Weights of a small transformer language model: 9 layers, 7115 steps.
Each number is 128 + 24 x the weight over its row's rms, rounded and kept within 0 to 255. Layers, rows and columns count from 0. Numbers have three digits each. The size before them is the row's rms in percent of the matrix's.

# layer 3 MLP up, 512x160, rms 0.142, rows 476-511, columns 80-159
093:139128107106151150145133132141122135150112108136135062147149122158138135142118073093177148181126095094109178156117148163128103131119119136057146141119127131137126141159119114136128119108138146095144110127097096100157134138138141105129120153
108:148086111124195112127096184109105124113128145167128132145119082122138134138110152085141193152125142102139147119100119115119094107113108155131135120143132118131124155122111155149128112126115113157148129158137170176154129113111142140145155197
088:119124125143124141120107108127108129147133158101092143143121152115145156158096152087152137135095121118126142114140123120181145125123106068103146096130159132103139091150128142119159121130128145164112083094157093128147154116114143120144173161
091:142130150166127155147104144147176167135131154188098138090144075113107125168152166138115102124152168137143127142149099137145105135104121111108171121090160131166122103127112170110136150133124186114093142124105123130065096125153085122164123165
097:108180174098089142106158134152096156146129151115130162128101145119099124137140135136179144108106150112108150160164117093142131136120102112133145128125113138126155094093112107094110096127119120145161103167153131082153085136083135140156128141
093:115142139156132148122154108096106131114115100121107119131106140122161083112111094137146131111136147116120126100137140132152142099099156138131141151176166154089101167157106161103134100129103166159152127138068130089119142115100144139138146128
103:134122105164124167128135089157133079115149124163103154178124135111138104084117101157108119104165131135161168142085150095115125143122152127110105117082124144166129168130148113152134129119114116120117121100153117155111142097125140157091126176
095:139106151151147139120107121157081132150099110111135108143148067155124143113114113103168114162121136113118111098127144101123172115106108132121115112124146147134175092131140154144122116157093099147134100103114141147160126168141153128171132119
095:120097149105116109131177100132161147154141075159146132162123138103148161095099127138154141147120140074130092110121073139161150123141165108123107125135066141113143126134100103171146117116148156132121118135075119155123115161145155090152136129
099:130131175132111158090151105103093117098126122157090124141131125128131163153168141112164133121133126127104089102128125115113169139136091156113135126125121164141121116115120122145142098050134154135135137110110156127119126117086132099131180141
103:169150077126111106133126100163101148142119108121118112150140127169157147104098126080116112130105138097125136154102132122114145099149128097178124149135167118123140096084131119118095139125142103155144116126113096113130116120103123143096185127
093:165143096155136158144105090100115079129120132127135145102143117148134144132105118182164172133072115116189118165140117120131160116134118105155119120148126104127117106108084134117136113094145178155089138133094118142103119166120112114114128120
101:087151099136125101104139097112105086133151075148155151084140126119122103101105130124110143126146160137140120079188128131154182136095089149133077148144143122111133125174117129121131174103100172136093130136126162109124124147115147100119122136
092:128103154137155118121127087120159157174150169105117107087139137099169168120115127139086114120119122112109105077133125120107105110098113118120112084110115128095117104127099154092132151124128129136092157166110131111153125127163147128168144126
099:149144174144132176162133121117141132155128144119133120096161084137165094148138117120122090153107056094150139106099142096117111129114156133098102116132141127114108125154117115159116145148134120109099127097144151157082134188141147141127115170
098:160123165176138094114139100126127099148148116077146098130098142161127150126118141158104084121151118127124136088114120089124117137098104106101103098125085097112149131150138111110121136139140144127115127123160107124166154161165131140111066139
097:129155166117090146115134133104133157133135157121179167138117161142061163107133146139180168118105108131100146139134124146107108154130140137188123144098130144125158090133055143120111104087105105106145081134119105125096124109129124138114123154
108:152113142111133145132127148140116108108130096144179129143107117114110147150132132156129130128098115137117117109117150142179067132139100114124184109147108104117107107183179121099125111105105136155148121122080159125125144109121143136102156177
093:119147152118153130125131160129140137125143083112136113162140156134153100149146111107150104171139117134136177133160101153106126103139124071089167089109124119129125157155139153131107129130120122140103101144130164132155142115159159109120144150
104:134128123110120118132104159156117135151092081131127159127121129159202141158152143137098133134114128142124120160100098133088104119120133118140148165081133129098098128107109094170079144115175135136092126113086168117125117117145107131117173143
099:158152140091106115144160166128074157129149147124126115098123123133119139120139146144170138103147116122101091160145143171129146117107105160153093169138137138127153084131150084113138172134152141131122152125131111185094146108073132177132094137
112:152129121166139147142132141153110109132123107136183160182102131074097163127162067053098117146134100143128125154144115115119070114078133129139088118129144117104114125143113169136150101115101149168127105115140116119138106130147108148138142143
113:097135119110119138133176090141113171133161140109095122152145133122147093141166136147094115147133110207148119154149154121125125104087144107055126127148151120156132145146116111112114160102129156123115130129098129139128165081124113183140103147
094:124120091098117150122111130148114121155153167168118127158124108128104115141104148138121157095123169150094144126087139157167147134110161146143058134088085123154111099074120157119119135129118130090102124131132136130102130097155105165146185122
104:146144087121138108099146160092126152105156093104147116178118138176100127131134115129132107181120126152149153133153159158148137132178137121092140105119076137126133116060119151118137132153100122171122093151121160113120116150116126101152148102
100:119116130112140140126116129121139139123089127112130146146122133166125115121138170148113135116123136132106149148089127151115120119150123110151097126169125146186174108171106121119090094108109113153134089131165134109161097138116141140083141091
102:104187131129110106160115088169146099104152122095136161138104110106128140146127097102110138138093114165132119110137101122115194133113178139129118115128101081113152140147082123094139122129173111141165122111150103094123116088105111152098134153
104:133134168112137094094112175132140154124131134113122128138124095130118169073110167117114124093129183144111137053142133153154134111136093118135132122084128140141122109141139160097110122177081103126138132123114127083120158163144179144123148151
093:134152121130110133148101147119119108122131136117123112100120130138145099143114166111125083148134145114122169181108126112129093109133117156111142143117164148113173121077135115118114131152153121148081158136095123140154121113097136110158105127
100:071111138132082178097154121145108136138131112164145115095104147126143146159095074158125129147079146116083119098158133129141115135104145169167108149129102114107141137118130170098095118160128154164140133154141119146143178117125100138142147114
097:139133148141146113118144077118126134134146128152081134153063137122148101153096161148138121122158172153133122137168131097138131164146130118111118121131129096158151104185078146121086122132139101137097142144157132145136130141119069079136137134
105:126162087137167098145134163142146139151140114148121149140113108107144123136109111127154105118141135145164105104118129081134083120112124133142161144111126148134120145145192092123111146119141133126133090129081146109118128104119143119137114108
098:169136083080153162143121093147118111142106114157130123174134100109154102095073165109123177128128122087113150161155151147150130138119129178085105152120130094095116141117143129126102123133131112106110114079124115151084134146136152127110143142
103:127139112129120160102143141130103132120131116110105131084136131152171121112152162122131141165125130093140121148149115119126133135121160130105118111091108140152162133146121159110095099133111097093148148142142136104149118133117164090097140119
103:144101121139105114158176108118133145167164137138132137117152155125168138104157134135103123136133140104104153135114151109083140127137151137117113107131129098156105118124128116095192077134071163072136098136132174105133073143130108125113166134
097:135157152148134131158134104122079144144120102130089089123207133112124153129109114119159111124143089106122112157161124151137145127115146097089092155109120147126096155105133116176125123125140143174148107085148135124127129095123083117103094158
# layer 3 MLP down (transposed), 512x160, rms 0.228, rows 476-511, columns 80-159
097:112133120157123119103124115093118173143119166106127081126128072145147142142173114142149080121079098124154150109120135127118098174134124114104106133149107096162082097099130139164134181143129150161185117123117154137143116171189153108134139096
103:119102133118186135127122122084115134102156120120067114067129122127114143107156146160164180131149138086120107140135143124145113106168106124093134158147121154137111069133110105144129129163130146096104112135125152146146076121083109114142114122
091:109167086133120145140105137158121167128143129101139117146150142128153153091069105144093180141125118105100123105149179151141174124109119108124154142101126141108146100169103174125146109113114149146118113089169179115138104084149099122095156107
094:130148147133135149165106125171123090130147114096137140131113130102144141145104092143120128101121100089114117118141129169146133105184114100073181109149141165121113158177150145082130130097130167121139131137145148154127127119135086122146158132
103:123130122144137144089097092150151163094171127135115160152091127072162135099162125104104141079128144131082158130095126138136098156111115133136143161149077159124133130120108074159124196104105164119124132110099116105134152112123150114128111085
093:096084140150124150175126112134118106098154108096153138153153103118074119105136147084126147162153096150086131124134073136104112125137148159127148132133095148137126126091139131132119097156151115099125171110190148141130136120155161141113115074
112:125151105144132129120105174113194110118106119101127134127095142125134131145132146082111139144132117117098141133141134163120115155148098138105117127202163148127123147122126129125141146121132121131181125110113173078125135109138110120129151115
100:126110155092138107117126140121113085155126104130132138146129179097191109125092147139100141135107119136133143140166121083114137153120135144087128133150190091167110148135157156158137125120128122130115184109127137150081149155141120110100153122
096:147120135143119123076142120142161101119132135144120146088113151160123133091119132140098102101120088139118107125111151136093138174112168145086138132060120154103117110121149152135147162121139120124123153106086161105126173113112144118127132113
098:124116121150137098168141132141130117140146127089147120145117100159140164139113099136120135146127131148143068104162111129111123097129138163154109066134130121173138127144102101127154200101100117139088116182117125094149095125098111158109114130
103:129127148096165139107121119132107084123105121102102152153096134144126130139154157129133125084129113135087124134162134131127133095125137147115125095173157122152137080132131139175168113171095156108087092100167150110131125160127071080133130128
099:155109137090072140098091124157127107075113123127105119123136131151109144100104132131135095138162124128146165152096086110144106132114145155094150104154125143129142152088129104124089135147093105113105179128154163128136124080116146116132124153
100:159143133089130088123140122154158149184166151142104146150123118174146117112144111128184127126145103160122107110101157112159115131155078102113135146128106151099117091100132159112131124084151100093145148136148124172130147121102128102122108143
100:095115115138131159132118170148108123121076100137127141124110155138102111140133137133129114095107111126102116088131125109116100149109129139147100132163135156113148125114144146170099069160107157123120164132129124185138110090127130145138121092
104:113124106102144129077144127157104117136128123138129108115155116140145137112112149139166129126127145128168144129127151081113125115114125095179139111157159158116142132141125128104135138151057171117144104126185109103160125175131125147139128120
105:132173133129137098098150147153138132126118137109143120152145160129122140123146113108134127108123128121124155080096157072154143131151116141108156131110116089148126199160144162126090116157129127147119127107110159149129100115142115112110098135
098:126117087183145131112123155108098120140153117122094099149155126125074152111149106111130095141140132144152068124115138147137139109112113140087132178163142117115122146187189116132120159139128156124146111116087101131109122133132135135125100177
106:105101116109109141138117127151123081107132142101146109108135153174160105143147139130141086110077123097084128155114149127156144102094106118134125152132106118131123099108200171101153159153092179139091178141151164153165131120142094132143116132
094:158123093163132139158128142148070144119137170119118137117146126101131159137095113127122131121123118145104122166123131148131110146095127121143096155132104142167169089153156083074134147114116155110123121128098115139140100128088196113107097089
098:114145126104124114126092139124153076128059117144076144142132120160202169113135115128164145168132147107135115141127131144130157090103144076098103155089118144099140145082135166148152134129174152108127119117124090134114108080150155155094158144
097:135154151084120151114115168110161109144128157161145122111163140085124092117148083101099126157138117111169128121114123116102135112160109123122133144133098154120102110103129119125170155105134129133155167087124113090053096144140151134127129125
111:100135107164109130082106118109125145125114151130118135105115148143114144077098110083108108126147111111136091128159113091143108152100162128095069156120116156162133186150111172144147155143138110108104100151142139167138134143120127103142140095
099:102114093117127133116155125208142114161149124128107101141135106148112108150116132111131154112155101124156107103104156165107140114087128125190129148133141116135095114125128104118104129129063116130121132141098140151173176163104124105155122117
096:116125149143109141134106127133128126098126090130103118125100140116125138128137120136155144137176122109101125166174132123103117123174113173130126116130148127098104151172088097168126129148110124094141119115120076131150160144147113130144131129
103:128166174143120122162144132134085114126113162115148124123147098132111105105135122136127137108164164165088130173079151173118124073104152109162114120156139144133137134157152106134124128136148110079117122147114119155104122152142146139112114076
100:117151133114173151096103135127153114121101073129133119128132098154143095137115119131164165151140169099115132120109093100121146139108070092129140075124141106090129098137108124120148122110126134129071163134114131078109148092153166111198109143
098:142143144102163077111093147130112117102099127126133155152119131088098120110120114105099121157145155141133086115172138133096168161136147087149106176094146134142121145097142116097132126127129124114116156101122127163116138143111113097140125166
107:109149153141126123123148119160095172159145153115075140144085132156116120104163128131173119132113140083159120147076150120133111097122111116138162094121144112147122113119138180175134098104140137115135120116084097129162160129136107128113142148
086:123082118123123132118119099136145111124114133127147133118132131073146121146135119109074125121141169084186166129122129154111103124125112117165110182141140100092103116159120105119134103119123091152163105119143140099118142095145125132116108147
101:128157161081127123091142148120152119085138136172132157097105095110104105139154116167158105141107148101128113138106132111124121155137158155122144097141157116147134092119133157093150117160131074146088146155105136111135148155119146165129122137
098:145104125111092139124146135132127078149135112125193166105145115181111115112116127108093177131148131070131130147172143159106108152128136075143128127088145112123128108136127153154132128092144133143143110156114109134106121145124125106154142121
100:078152135118148113180111136146139143116157111146109136129137097159155122101158110077144120148155168187143117148095160114134099149110071111104104149097120131085148150149188143101128115109144175127122150146103104129163120138089121110110118172
102:167151139114131142105145104113103094181182123132169128110120164156112129122150144112115127143143102120132135098116097115148155122095133099114131135147144162084124103140115156120113134160112139133130144137133099133107169140156123091151104158
096:140115153138070131131158112112160101126136140099106148124139125114144071110146136109112132133105133136148137122139165164125133142128195138124094071129163119109130085108150102106079088156145140109074137157128150170101159112127129131131130132
109:136122117120095128131099133085122113173130085134124128112130173136143126121109141114162081106119134099097116114103139154137145151136123141136143179152113108180105155146121119145149124158112116165102182119112124184151086121183122152103076167
100:122145109181115155121136139154128119131168126115127119111117158113127166127118138107133153133115158134109099116138185109123129103146108093139103098101140163137175099142111111163096155135138106128126126094146083154130111130117157121143150164